python train.py --n_head=6 --vocab_size=8192 --norm="layernorm" --positions="learned" --init_std_down=0.00408 --lr=0.00078 --schedule="wsd" --final_lr_fraction=0.02 --batch_tokens=[32768, 65536, 131072] --dataset="wikipedia_en"
Each number is 50 + 15 x the weight over its row's rms, rounded and kept within 0 to 99. Layers, rows and columns count from 0. The size before them is the row's rms in percent of the matrix's.

# layer 4 attention key, 384x384, rms 0.0239, rows 280-319, columns 128-191
092:88 52 92 43 19 46 51 46 84 23 57 48 59 33 52 37 54 45 41 54 40 39 56 48 53 52 62 65 41 49 71 43 24 57 47 36 30 51 51 20 51 89 35 57 47 40 60 61 43 70 28 48 32 59 40 58 53 55 82 32 50 54 39 50
106:57 67 99 52 22 47 56 42 61 45 46 52 66 55 45 52 52 60 09 51 44 57 47 51 48 46 73 51 49 62 45 22 68 70 25 57 72 54 60 35 46 73 32 57 46 52 63 41 51 74 38 45 57 42 47 48 53 51 38 50 36 49 48 52
107:04 73 00 43 78 38 44 60 48 85 56 47 47 59 44 44 44 47 38 28 56 52 51 63 41 57 86 42 49 45 50 34 45 49 64 77 61 45 47 70 45 10 63 46 59 56 33 56 59 03 65 45 59 43 60 50 46 41 25 50 65 61 44 61
093:48 30 09 48 81 58 45 66 43 44 44 51 29 56 54 55 50 49 84 84 53 32 55 48 71 48 22 59 60 53 50 61 19 37 94 43 42 43 33 60 47 27 65 48 63 60 32 59 39 29 38 56 23 58 41 50 60 48 59 43 78 40 38 34
106:07 73 00 43 78 50 37 55 50 96 56 62 48 48 47 39 74 31 43 26 45 36 55 48 40 53 96 48 40 42 54 52 50 45 75 52 55 42 50 71 55 09 32 56 51 44 47 47 55 01 59 50 63 60 57 47 52 50 42 40 54 60 52 65
100:17 93 45 51 60 44 33 47 62 78 47 50 49 68 49 59 43 28 07 37 56 59 51 66 45 62 99 51 41 64 56 15 43 49 59 67 43 43 57 49 43 33 59 60 62 43 36 47 54 21 51 57 39 41 39 57 44 37 28 39 72 54 40 84
115:57 77 98 40 34 46 44 33 68 28 41 48 65 62 60 53 58 76 19 51 47 73 34 49 45 59 69 32 50 52 57 37 68 60 24 64 69 65 55 31 44 53 37 56 42 48 51 61 51 70 38 41 51 46 44 56 37 49 37 45 47 63 62 66
100:76 31 78 46 16 51 67 48 62 23 49 51 37 33 61 52 40 68 59 58 24 41 35 45 67 42 47 68 48 49 48 41 58 60 35 52 74 40 57 45 53 78 40 60 37 60 53 54 30 81 48 57 60 65 36 41 63 63 57 23 36 52 53 47
093:10 91 31 36 80 54 40 46 42 90 43 41 43 62 53 52 42 29 26 17 64 70 50 65 44 50 91 42 48 44 46 33 57 42 49 76 57 45 55 57 43 22 56 50 59 46 32 55 74 10 65 60 59 36 61 54 40 42 29 47 58 58 41 83
107:09 83 26 47 96 57 53 68 52 96 50 65 51 43 61 62 52 42 46 22 69 51 57 54 33 53 79 50 51 34 58 39 51 26 59 62 47 37 59 69 48 25 62 44 70 42 43 44 46 13 80 49 51 57 50 42 41 56 23 57 56 45 40 68
106:24 93 29 49 53 58 56 46 60 86 56 42 68 47 50 46 60 43 21 38 32 41 40 53 63 48 99 64 53 57 46 16 39 57 40 75 77 36 50 57 58 31 45 60 63 53 53 47 53 20 50 62 54 63 59 47 66 45 27 51 47 59 37 81
100:22 68 04 53 83 45 36 55 48 88 53 41 35 67 51 50 34 26 50 18 59 63 52 75 34 59 60 40 48 42 57 56 29 29 72 56 25 44 42 64 41 30 65 49 60 52 31 61 67 21 68 63 43 38 49 42 34 28 40 55 79 65 37 66
097:53 31 64 57 31 63 49 62 63 26 66 74 60 31 46 31 82 55 37 39 24 36 61 40 28 69 76 61 50 45 56 70 51 74 37 16 16 43 50 55 61 68 15 57 26 48 67 60 26 47 34 35 49 74 46 52 34 55 72 47 54 51 62 63
119:43 31 73 38 39 57 67 76 14 40 42 14 47 48 56 33 43 57 51 37 42 65 49 87 40 59 25 53 55 90 54 67 72 42 52 28 53 45 48 20 52 54 35 62 45 51 48 62 40 75 51 46 83 51 50 53 47 52 52 17 22 48 67 62
110:59 55 81 58 49 32 46 57 81 46 55 53 25 54 36 48 25 35 42 51 72 55 74 79 34 70 38 50 49 23 56 53 29 39 62 59 42 59 48 27 45 58 83 41 54 52 43 62 54 67 56 41 19 25 43 66 28 28 53 51 77 48 51 56
108:67 52 99 51 11 54 45 40 55 47 44 42 63 52 52 57 45 33 23 42 71 78 48 61 29 45 46 33 55 41 57 45 77 47 06 55 39 63 66 34 60 85 35 44 51 48 67 49 74 82 48 54 69 29 53 49 27 45 46 61 39 54 46 54
112:88 15 77 45 29 40 61 30 40 08 45 44 34 47 46 57 41 81 81 65 42 64 49 46 52 45 00 46 48 49 34 74 71 54 40 41 45 63 45 31 44 71 54 48 39 44 43 55 45 99 45 54 53 49 43 43 50 50 68 41 45 44 62 24
120:36 12 07 61 49 71 57 53 20 41 60 59 45 51 41 45 79 71 69 63 41 39 50 34 51 51 42 61 43 71 42 66 66 66 64 35 66 44 35 62 37 31 14 54 33 51 52 50 44 40 41 47 70 59 56 42 61 58 57 44 34 39 69 55
098:03 75 01 54 81 35 53 41 64 83 56 56 40 66 48 54 34 47 31 29 67 63 61 70 36 60 74 30 34 33 47 54 47 28 63 67 50 41 48 42 37 31 63 44 55 48 38 61 62 15 74 56 53 30 56 53 36 38 34 56 70 51 41 53
104:65 09 75 48 63 42 68 53 41 56 45 46 64 47 24 34 68 55 74 48 57 40 58 29 49 39 26 54 76 63 65 56 39 46 53 40 37 76 41 76 75 59 45 26 45 37 53 43 45 72 44 49 32 37 41 75 55 71 62 35 53 40 70 31
100:70 13 40 60 27 33 42 59 72 14 63 58 61 25 20 50 56 56 67 67 45 22 62 37 44 36 47 70 44 39 49 72 52 65 38 38 00 67 37 45 63 68 45 46 40 56 58 56 47 62 36 55 52 59 36 67 56 55 77 51 27 54 59 34
101:83 16 87 52 16 60 54 56 42 15 48 63 43 36 58 55 62 56 71 68 51 52 54 37 58 49 11 60 56 52 49 70 55 52 37 22 38 43 58 39 56 77 33 56 34 43 60 44 33 89 46 47 62 64 39 45 49 58 76 34 34 40 62 43
107:60 15 72 44 57 31 49 57 55 17 42 63 41 38 51 55 52 61 74 74 57 34 52 26 60 51 15 54 57 46 68 63 42 38 56 32 27 64 42 54 60 55 71 39 40 38 35 41 39 90 53 45 30 57 34 76 51 62 57 25 58 47 70 25
107:38 48 08 52 85 53 35 52 49 90 58 89 42 62 49 58 62 50 54 60 52 48 59 23 36 48 80 57 50 48 47 40 59 37 62 62 57 42 53 89 29 24 22 51 33 34 55 47 53 02 53 50 49 59 56 45 47 51 49 66 56 46 61 60
114:10 91 27 44 60 35 52 58 50 91 51 62 60 49 47 47 47 57 18 30 61 48 48 61 48 58 95 58 57 61 48 24 51 35 57 82 70 41 66 54 58 14 47 49 65 51 44 51 52 17 67 56 59 53 40 52 51 50 26 33 44 58 46 70
092:93 29 55 62 38 61 67 35 50 30 68 41 48 31 56 28 65 68 50 76 52 52 53 24 47 64 34 55 50 53 43 72 54 66 14 16 27 50 47 55 67 71 28 54 20 45 66 57 33 55 05 35 51 57 52 65 33 63 60 34 53 35 69 31
105:64 57 94 49 22 47 37 49 86 38 60 68 58 60 60 47 39 33 13 57 48 52 56 45 59 63 67 65 49 48 63 22 35 55 58 44 48 50 58 32 48 79 54 52 45 45 58 43 38 74 29 41 25 43 47 57 54 37 57 43 63 55 37 65
092:24 86 43 49 69 43 40 36 54 78 51 44 36 71 50 55 24 36 36 23 69 76 52 86 34 62 69 29 46 40 53 35 53 38 59 82 42 44 49 42 30 37 75 52 60 45 34 65 75 25 67 59 47 29 40 50 41 35 32 62 79 50 39 77
094:56 46 31 57 84 42 50 44 61 76 54 61 38 38 42 37 42 40 47 51 39 25 44 56 57 41 39 45 46 56 34 71 49 52 53 51 45 57 32 83 67 32 43 45 53 41 54 39 52 43 43 65 54 50 57 34 35 48 60 59 50 53 56 43
089:90 38 99 54 15 63 55 57 50 25 45 58 66 34 58 54 71 52 54 70 39 43 51 32 56 45 24 65 50 57 57 51 56 62 32 28 48 58 53 32 59 83 28 49 46 40 67 38 36 87 34 40 47 72 42 46 60 71 65 54 29 39 57 50
117:80 14 54 41 31 59 62 23 33 33 39 30 58 61 66 68 57 41 83 60 48 73 48 39 53 22 11 46 53 52 53 64 55 40 27 35 22 54 50 31 40 75 56 45 40 40 51 40 61 79 47 60 73 42 40 42 64 49 60 55 43 52 48 40
106:42 03 46 57 28 41 73 58 30 16 50 47 39 44 43 55 44 80 79 51 38 39 64 48 56 45 19 44 37 53 47 69 75 60 56 41 59 49 49 24 38 63 51 55 42 47 61 38 46 88 67 41 71 39 48 47 55 58 52 31 33 38 72 23
095:78 21 69 51 26 67 59 42 60 36 45 43 48 52 52 52 51 51 88 70 30 66 47 47 39 42 42 51 51 68 47 63 34 48 16 39 35 46 52 56 40 91 58 45 31 40 61 56 50 73 38 56 55 40 50 29 59 43 73 66 47 32 48 47
102:30 43 00 52 77 39 46 47 52 57 62 54 27 72 38 36 48 53 43 39 57 60 56 69 32 67 51 31 48 42 49 66 47 43 68 57 47 58 27 54 34 27 57 42 51 61 38 69 69 27 58 55 44 28 59 57 35 36 51 54 71 60 50 43
095:62 67 91 50 22 49 66 42 53 46 47 53 78 40 53 58 47 62 34 59 48 63 45 40 54 41 66 51 55 56 49 32 67 57 19 69 72 60 62 32 45 62 39 47 49 45 66 42 57 67 44 47 64 54 47 46 65 60 39 63 24 43 42 55
107:40 70 22 49 72 44 43 35 49 71 44 53 33 72 47 73 50 68 49 85 43 61 38 30 26 42 71 26 45 53 51 39 84 25 20 62 69 48 44 48 46 18 31 45 36 39 39 56 43 22 44 46 54 38 64 76 48 55 32 68 43 61 53 42
106:63 11 73 54 56 51 61 52 34 48 35 18 46 33 57 47 57 73 76 46 38 55 38 43 58 42 02 41 59 59 47 63 49 58 55 22 47 56 30 42 66 61 38 64 30 50 40 53 35 93 53 31 72 45 49 43 34 43 55 39 48 56 79 33
102:88 33 87 57 05 51 57 25 59 19 47 38 62 42 61 52 38 47 41 63 38 40 56 33 61 37 39 50 35 50 45 52 51 64 28 35 34 33 49 23 48 95 65 48 36 39 63 38 43 88 33 52 50 46 39 50 61 52 66 53 48 40 44 37
119:60 33 84 48 42 50 52 56 83 13 49 56 10 45 44 48 51 60 45 60 41 52 62 66 51 71 31 56 31 46 51 59 46 61 66 36 52 50 41 33 34 71 51 60 45 52 41 77 37 91 27 47 24 51 43 61 43 39 79 26 62 46 54 54
098:34 47 00 47 67 60 48 33 27 49 58 66 26 40 52 67 53 48 56 67 61 45 57 46 49 51 62 40 24 27 42 57 73 38 53 66 75 22 41 50 33 36 35 52 68 59 41 59 69 32 68 56 75 53 68 34 52 47 26 55 59 55 25 52
# layer 4 attention query, 384x384, rms 0.0239, rows 281-319, columns 128-191
116:40 69 32 61 71 73 42 51 48 69 43 26 73 59 36 49 61 46 35 34 58 54 52 62 40 58 81 62 28 33 60 36 48 42 37 78 73 47 43 76 39 26 50 49 57 48 59 75 38 29 88 52 56 45 55 80 30 29 16 55 41 51 58 63
096:35 32 47 45 68 52 36 81 18 51 48 51 51 65 46 48 21 33 77 64 61 20 41 63 55 45 30 76 58 47 30 63 53 25 78 48 45 22 23 84 40 29 56 52 67 53 44 19 38 57 48 63 32 53 59 45 65 53 29 31 45 41 51 34
089:48 42 48 53 48 32 56 44 62 45 55 62 28 29 85 54 24 55 54 62 58 44 56 52 68 47 37 55 65 64 76 38 44 76 53 68 38 70 28 37 52 52 36 62 57 13 38 06 57 58 49 50 50 58 37 39 99 48 35 10 67 52 65 35
096:45 48 50 25 46 51 59 50 28 25 31 29 49 44 44 46 31 62 59 92 45 66 55 56 35 72 42 23 22 94 45 58 43 11 61 35 28 44 52 42 40 58 58 27 50 40 61 47 20 60 60 07 29 54 61 75 36 59 56 52 30 36 52 23
091:41 50 43 26 66 54 43 47 34 54 61 43 66 42 46 43 34 60 60 54 62 45 52 73 72 60 51 49 20 22 38 42 52 19 63 50 16 45 36 31 22 57 44 43 60 15 36 57 58 43 62 16 41 30 62 79 51 36 17 45 59 56 24 43
119:45 53 58 67 61 84 43 66 33 57 52 41 61 66 42 47 19 66 47 80 34 38 51 62 47 54 58 43 34 56 31 45 53 56 61 66 78 42 29 55 26 29 56 44 48 57 71 48 38 44 80 21 44 27 52 70 49 39 36 60 30 44 18 62
104:50 61 45 64 49 82 34 64 27 46 59 54 41 52 55 57 93 61 44 47 69 46 43 62 50 67 51 57 23 47 34 61 68 70 56 35 99 36 60 57 44 31 35 57 51 49 61 65 08 36 52 53 66 85 56 09 32 59 41 45 51 29 68 68
078:36 50 48 37 61 38 45 17 07 40 37 43 64 74 39 58 02 50 53 42 48 53 53 59 51 49 56 48 55 78 35 52 56 12 54 42 49 53 42 48 44 53 14 57 61 42 39 28 30 52 65 25 13 52 59 48 52 53 67 71 46 28 37 60
109:45 38 45 34 62 15 77 38 37 49 64 70 64 38 47 48 26 41 37 28 28 58 40 31 53 49 57 44 77 57 50 66 24 27 52 47 44 50 59 26 56 52 33 48 19 47 55 48 37 50 37 33 43 54 70 51 51 64 84 82 56 59 41 49
105:37 71 41 60 74 69 31 74 40 51 47 43 37 56 75 62 42 41 60 66 53 51 38 77 68 53 38 67 46 58 50 52 62 49 92 44 75 45 53 49 42 20 65 47 76 51 20 70 83 35 61 63 71 56 34 25 64 49 13 31 46 46 36 41
099:63 39 56 19 48 51 60 53 54 38 47 69 63 36 41 51 19 43 79 55 55 35 41 56 73 28 48 58 65 42 49 57 38 07 82 33 17 48 46 56 40 78 47 51 52 17 18 32 57 62 40 51 39 59 58 50 56 56 66 66 68 39 22 39
106:58 48 45 48 39 54 50 62 61 51 51 48 57 53 61 45 69 49 50 74 39 61 47 51 21 73 51 19 22 63 34 55 52 46 50 34 25 47 56 44 45 71 57 28 20 57 86 73 54 49 54 25 69 49 59 51 21 32 64 52 21 70 51 42
133:49 49 51 50 38 50 37 77 58 36 30 22 47 69 21 70 63 53 47 31 46 60 46 96 34 63 43 40 57 68 63 60 68 53 50 42 81 64 45 57 48 33 67 41 74 82 36 43 49 47 78 42 41 44 33 26 33 19 26 62 36 26 72 79
121:51 44 46 51 59 25 55 56 58 65 70 65 70 44 51 29 38 48 56 18 60 21 48 40 51 32 62 51 62 38 64 32 45 58 45 73 37 52 30 55 28 65 47 60 51 46 39 30 64 49 37 47 54 55 64 57 57 52 61 65 76 45 41 34
111:54 60 45 35 53 49 53 08 48 63 57 51 90 70 31 36 50 65 33 28 62 66 49 46 47 37 78 46 68 74 24 51 42 30 51 55 60 54 62 74 60 42 41 47 52 66 49 58 51 47 58 49 46 59 52 57 20 38 89 98 44 46 57 81
121:61 54 73 66 40 67 36 51 51 48 46 46 46 40 45 44 45 53 54 34 45 23 44 33 41 35 58 62 49 36 61 47 52 76 43 58 99 46 50 49 48 68 36 78 53 55 81 31 24 65 44 51 36 38 29 52 55 52 64 60 51 29 52 53
146:50 46 55 60 46 74 41 55 39 22 37 22 31 59 58 62 88 64 39 62 52 64 47 71 35 69 34 60 30 53 57 52 95 74 34 39 66 49 40 40 46 46 31 54 49 56 74 82 29 59 70 23 61 50 45 66 40 45 21 32 40 45 82 51
092:49 39 54 43 54 28 60 43 42 51 66 58 50 28 38 47 15 52 76 19 53 37 44 57 59 34 49 51 47 42 78 55 17 22 73 50 42 38 26 40 32 55 54 64 44 45 35 46 48 63 47 44 49 36 66 52 54 58 58 80 67 23 40 56
111:47 37 53 46 47 37 34 60 67 35 39 58 42 46 50 64 40 20 48 61 57 64 56 11 29 62 37 44 77 73 32 44 52 45 21 46 32 79 56 45 58 45 39 60 48 60 68 54 51 56 28 40 50 65 37 75 48 52 53 78 38 74 53 32
098:64 48 45 43 58 71 40 56 59 67 56 49 47 46 71 40 85 28 52 77 75 58 52 08 41 52 54 32 58 64 41 46 45 64 45 28 41 50 50 71 57 59 56 54 73 77 66 64 63 49 42 59 71 74 41 31 17 44 85 45 62 56 69 42
087:62 46 55 61 34 44 49 36 56 36 45 46 61 46 62 60 93 79 35 28 48 73 38 39 25 67 54 33 40 62 42 62 71 71 36 17 54 62 76 21 52 53 28 46 27 52 70 79 27 53 54 24 67 72 41 44 34 66 65 53 46 46 72 59
105:55 25 50 64 43 43 34 61 37 51 54 61 46 28 52 49 43 35 58 61 60 43 57 00 43 66 45 25 48 63 34 51 55 69 25 42 48 61 51 41 47 50 44 49 59 40 66 22 39 50 33 35 47 55 48 50 62 72 79 50 64 70 54 29
115:47 54 51 52 58 62 52 06 44 36 40 50 50 48 58 50 53 57 40 50 18 56 53 17 39 50 41 62 47 45 39 47 51 63 14 54 36 61 33 31 47 65 00 59 08 39 74 70 29 59 53 16 16 76 56 65 45 74 57 65 39 52 41 54
109:37 51 31 54 73 62 16 75 30 58 44 37 50 47 48 65 47 25 51 33 72 41 43 49 51 46 49 43 48 61 52 55 62 40 57 46 64 59 38 64 43 23 43 64 76 81 23 29 47 30 60 47 28 62 44 56 45 60 37 61 65 34 64 59
095:49 45 47 70 34 52 43 66 62 25 40 68 47 36 44 70 45 61 64 78 21 50 60 52 18 63 60 32 30 56 44 44 63 65 41 53 69 65 52 80 43 63 09 46 45 43 68 62 50 56 54 63 46 61 44 10 36 37 99 55 42 64 42 61
104:52 63 38 54 46 60 58 48 60 65 66 51 59 49 47 52 82 65 56 62 62 51 52 59 69 52 65 41 31 19 49 29 49 47 39 70 22 46 33 45 28 54 64 35 36 04 30 63 57 36 72 24 72 45 63 61 33 59 19 44 57 62 40 54
095:49 50 51 30 76 36 49 38 46 60 51 53 81 50 23 33 29 42 55 15 47 35 50 63 55 20 64 78 62 35 50 46 41 32 68 66 42 53 26 49 25 63 26 62 46 35 30 42 69 50 51 44 36 32 58 67 52 38 52 83 63 37 20 62
096:45 41 53 55 69 67 51 76 49 38 33 43 42 47 47 53 24 58 73 56 41 58 61 41 54 43 53 63 44 64 61 39 21 42 44 45 46 56 48 48 45 55 11 60 53 66 62 36 20 47 43 40 44 58 38 56 67 56 83 47 54 33 25 23
073:52 54 47 57 59 44 59 47 68 56 50 53 47 34 68 40 77 55 24 53 33 63 49 38 26 56 65 47 66 54 57 44 44 74 27 54 64 62 77 27 80 37 54 44 34 80 50 75 79 40 56 36 72 52 29 59 48 38 53 52 43 66 53 57
119:59 58 56 29 39 74 53 19 42 46 37 64 39 65 51 71 57 50 51 51 49 76 58 56 64 39 51 53 70 65 57 60 51 22 60 14 47 60 76 39 67 54 35 39 61 25 33 47 49 52 44 65 65 63 25 26 48 59 53 61 50 41 56 77
111:56 46 46 49 37 40 45 57 65 58 42 19 44 42 37 43 83 65 44 37 76 45 40 77 54 57 47 39 15 35 60 61 51 53 43 52 63 22 51 41 50 44 97 49 51 71 84 64 28 55 63 42 73 32 46 49 44 31 33 46 51 47 73 34
093:58 52 52 43 57 75 64 27 73 54 46 67 42 71 37 61 91 71 45 56 19 64 35 51 66 49 41 71 60 39 41 38 39 43 32 34 41 47 52 46 64 64 27 39 30 26 81 74 36 48 45 64 59 59 34 31 45 55 58 69 32 66 46 64
098:57 23 69 47 34 48 46 40 52 36 51 47 63 48 36 38 31 46 74 58 66 29 66 54 37 37 38 40 33 51 57 50 60 42 54 53 32 35 03 69 18 67 55 53 59 34 55 33 43 73 56 49 36 31 55 62 39 46 58 63 50 22 62 31
095:40 60 38 56 76 68 38 37 57 62 47 44 40 73 65 48 62 40 29 29 52 50 48 34 50 29 64 68 70 56 63 45 38 50 44 56 89 53 55 35 68 17 50 57 50 86 36 52 63 29 71 65 72 58 28 48 54 49 37 56 55 62 72 74
111:38 49 55 65 58 72 57 13 34 48 37 34 18 87 35 46 28 62 60 60 21 53 71 17 53 56 46 59 46 64 53 56 56 54 41 61 75 68 38 55 45 41 27 53 45 58 67 44 36 52 49 65 18 48 58 49 67 49 28 50 41 33 58 73
106:40 45 62 58 30 58 50 99 35 36 46 52 60 41 54 67 15 60 50 75 28 49 50 70 36 67 52 40 68 72 37 58 56 47 60 52 60 64 59 44 38 40 56 42 64 43 61 36 20 63 68 33 48 62 60 52 50 26 49 51 13 34 46 51
102:58 57 40 38 48 41 64 41 77 64 63 63 46 47 47 57 88 47 60 44 51 71 49 57 86 47 51 44 44 20 62 47 37 32 55 30 29 57 71 36 53 63 70 36 47 25 38 67 85 42 46 83 81 28 51 26 38 51 49 45 52 73 13 61
121:53 62 55 64 48 70 49 60 51 44 45 38 47 34 64 50 59 72 57 61 40 38 52 59 50 62 58 62 22 51 54 32 66 86 33 55 62 48 17 50 15 64 16 54 46 28 57 63 10 43 68 20 53 62 67 36 53 37 35 32 51 36 61 52
100:44 56 52 27 48 39 71 08 36 48 69 41 45 58 70 35 69 65 45 36 53 59 43 65 81 42 49 65 33 73 64 51 51 40 69 33 65 22 55 37 39 60 57 55 41 37 55 41 27 48 51 60 59 32 72 38 54 67 69 33 62 32 49 45
# layer 4 attention value, 384x384, rms 0.026, rows 256-270, columns 128-191
119:48 57 53 73 53 77 49 55 61 47 55 61 54 63 39 20 45 53 47 58 51 58 68 58 38 47 46 43 50 66 41 52 45 40 46 71 52 40 45 42 46 45 59 99 28 68 65 79 41 49 56 42 70 14 51 38 17 48 48 62 69 58 42 52
125:52 52 51 06 46 35 67 49 62 45 30 32 52 41 55 56 48 55 58 15 55 56 46 54 31 38 50 87 21 21 48 56 68 27 49 44 33 38 50 68 51 51 49 49 56 59 43 73 80 48 54 38 67 41 59 46 33 16 46 43 64 70 56 47
113:52 43 48 89 54 70 49 61 49 49 85 37 44 42 38 46 63 51 60 49 82 47 32 67 77 38 44 26 83 10 95 47 47 62 41 60 58 54 52 43 55 46 50 58 20 76 58 40 53 52 56 59 44 44 36 69 67 36 43 49 43 48 32 44
104:48 54 53 66 38 47 40 77 48 51 56 57 48 18 49 43 47 43 52 50 55 52 79 39 48 31 49 49 57 12 88 52 52 63 34 57 51 40 49 54 48 55 51 79 40 74 42 44 44 50 54 76 45 50 36 42 35 56 38 61 41 19 19 55
105:50 45 49 49 45 59 47 27 44 49 39 36 55 43 42 34 74 56 54 46 79 38 11 46 60 44 52 35 66 44 64 58 65 66 43 35 56 70 53 58 62 43 67 51 36 15 50 44 62 50 54 43 42 66 88 83 80 79 55 40 75 42 44 36
107:50 47 49 71 58 64 57 63 59 51 27 21 52 63 42 32 81 52 51 40 59 51 38 73 44 51 47 25 83 39 66 54 50 56 43 57 60 99 47 61 57 46 63 46 31 65 63 61 76 51 52 34 30 68 67 50 28 35 48 66 77 60 58 48
115:52 44 48 70 56 56 41 61 44 51 64 30 58 56 42 88 63 51 49 58 27 40 67 39 75 60 50 26 43 90 60 56 48 35 51 47 51 42 52 37 53 50 33 34 57 46 50 35 65 53 61 69 40 63 38 36 80 43 61 39 51 56 50 50
097:49 52 48 15 43 17 40 64 50 49 19 49 75 43 52 50 43 29 50 44 47 44 51 28 08 59 58 66 53 69 30 52 52 56 57 38 54 79 50 56 43 51 59 03 66 25 16 27 39 51 51 51 00 64 63 48 87 57 56 52 29 32 54 54
094:50 39 50 23 60 88 52 34 55 52 08 60 42 58 69 54 42 49 44 38 50 46 37 38 44 51 54 77 48 91 25 54 49 71 57 50 44 77 45 64 50 54 48 39 55 42 59 35 75 48 48 47 54 77 56 42 53 45 70 49 35 74 73 45
106:46 62 53 67 60 71 66 39 52 50 56 64 34 44 53 64 39 41 46 48 79 52 53 49 33 53 47 59 37 09 32 47 44 51 48 69 58 16 48 48 46 48 50 58 43 73 56 73 39 51 46 34 56 46 64 09 43 40 37 52 47 48 57 52
089:54 61 52 31 36 22 56 56 58 49 47 41 67 33 32 75 46 62 46 41 54 38 69 68 44 38 53 73 47 53 55 42 46 44 42 41 45 42 59 46 59 49 42 70 36 52 59 59 36 50 42 81 53 60 37 20 47 07 43 42 62 49 29 41
090:44 50 56 72 59 61 54 63 50 49 38 66 50 53 58 50 38 38 47 46 64 58 79 36 33 47 52 50 58 28 20 52 43 63 53 60 48 34 47 60 44 44 54 66 39 57 56 48 35 55 47 39 30 50 54 36 54 64 53 55 29 34 42 50
110:50 53 51 61 52 77 47 44 61 56 54 56 59 51 59 76 32 50 46 73 23 44 32 47 52 48 54 26 35 72 79 51 36 15 51 61 46 29 46 27 51 50 38 67 70 61 49 57 49 49 53 55 69 23 23 35 37 27 54 49 54 59 49 62
099:49 54 48 39 47 29 78 52 64 47 50 36 58 40 35 72 36 43 52 46 32 40 68 51 62 53 54 57 54 50 63 51 50 54 42 68 52 54 53 35 55 55 58 02 43 62 39 59 70 47 54 29 35 43 45 28 66 22 42 55 67 65 46 53
110:47 49 51 67 42 19 42 83 52 56 39 49 63 53 48 46 38 48 55 62 36 48 76 47 53 56 49 23 82 78 63 50 44 69 45 43 55 85 50 47 49 49 72 35 36 39 49 12 36 53 56 53 25 51 53 37 52 52 47 60 45 28 28 53
# layer 4 attention output (transposed), 384x384, rms 0.0238, rows 256-270, columns 128-191
114:50 47 48 50 68 18 50 36 56 44 53 42 44 50 71 46 26 30 35 44 47 41 39 20 44 46 62 61 30 55 53 48 50 58 65 69 59 40 41 22 42 42 35 47 44 33 50 19 85 52 57 59 13 52 21 59 53 53 41 39 67 78 29 37
122:40 41 47 56 44 77 60 45 46 29 59 69 56 45 66 61 71 57 40 86 39 54 68 34 57 36 51 59 41 48 54 56 30 63 57 43 61 46 23 45 39 53 41 50 57 06 75 43 27 58 52 34 44 69 55 42 71 63 36 57 37 43 48 38
106:48 37 70 29 49 23 74 48 31 54 41 25 40 61 41 61 14 46 46 51 25 45 32 39 32 53 53 56 14 53 41 58 42 19 67 49 39 37 67 70 41 63 53 36 40 39 46 56 39 41 49 61 60 27 54 43 30 54 52 74 25 55 78 66
103:45 36 49 37 58 30 51 22 28 43 46 16 39 60 38 37 26 56 52 39 49 61 36 78 20 56 58 48 37 63 43 56 65 18 76 28 60 48 53 59 58 48 56 17 79 27 33 52 49 59 48 28 45 67 62 45 55 53 63 82 41 54 73 81
104:49 54 53 65 68 57 84 45 51 53 47 41 81 76 52 74 44 32 40 58 35 63 47 40 56 28 41 66 42 35 30 30 16 49 65 63 43 57 60 56 35 60 34 60 19 54 47 37 43 34 36 41 77 51 31 39 24 15 45 68 43 36 60 52
107:48 48 43 47 41 33 57 43 35 48 52 60 70 59 65 68 48 48 66 71 49 47 36 00 68 49 31 60 26 44 40 42 22 35 60 33 12 27 59 36 24 53 38 52 33 20 58 31 05 45 22 39 59 25 33 44 58 53 35 47 32 57 60 50
113:47 30 68 36 49 35 39 42 54 68 45 69 57 46 33 36 34 64 39 49 63 28 48 53 45 53 40 56 62 36 53 52 49 52 37 49 40 69 66 34 48 59 57 61 33 44 75 48 33 52 37 52 57 53 34 65 58 78 50 64 59 45 69 37
101:43 62 51 56 56 70 47 53 40 27 53 54 52 40 72 42 53 65 48 45 62 49 44 99 69 67 64 47 43 44 56 34 66 68 60 40 59 27 55 47 49 63 41 59 49 52 35 75 58 43 40 33 99 71 35 43 37 36 52 38 57 28 35 48
094:48 71 46 60 60 67 54 57 46 49 63 68 68 62 67 64 60 56 70 97 57 54 73 39 94 51 41 53 65 48 49 52 66 43 37 47 36 47 46 13 54 40 38 69 41 38 76 55 37 44 50 47 56 46 44 58 51 51 26 08 68 69 38 36
106:49 42 57 38 38 42 26 72 35 49 49 54 63 45 44 45 45 54 47 40 52 36 36 44 54 52 35 14 74 53 64 60 73 14 65 45 17 44 56 63 69 38 55 38 60 55 45 37 71 79 48 55 47 43 51 86 60 59 37 33 56 55 24 72
095:53 39 58 46 33 42 65 39 32 54 33 46 66 73 36 62 36 34 36 46 79 68 33 48 49 32 50 44 44 60 64 67 27 27 42 59 63 64 59 66 40 40 68 33 34 41 24 35 56 56 54 26 30 46 56 87 69 56 43 83 44 54 56 66
093:51 57 53 45 47 44 40 51 34 27 59 46 34 40 59 40 26 50 57 55 33 50 29 64 56 73 54 48 63 62 63 43 92 32 65 47 42 27 43 30 59 57 37 37 58 58 44 42 84 54 57 51 64 40 42 46 38 44 46 18 66 69 36 59
106:46 54 60 31 47 20 39 56 48 55 41 58 21 65 36 36 50 48 45 31 60 48 69 56 35 46 68 57 63 42 54 75 88 59 41 50 74 42 58 38 63 59 65 43 50 42 61 43 56 58 56 78 14 55 56 74 63 58 57 44 48 30 44 27
101:40 41 57 59 30 56 47 44 24 61 51 59 81 72 52 54 72 35 22 53 81 53 44 38 37 65 55 37 41 53 43 62 40 36 61 43 49 45 48 52 21 52 60 54 31 61 70 43 00 59 32 38 36 59 48 67 72 58 55 49 21 25 66 61
112:54 59 50 52 60 54 57 26 29 50 49 37 41 68 46 53 48 22 43 49 57 74 29 54 32 83 70 70 50 63 46 41 73 43 51 46 49 34 48 43 16 64 30 51 25 82 49 59 20 34 31 36 44 50 48 50 55 37 82 46 44 57 60 67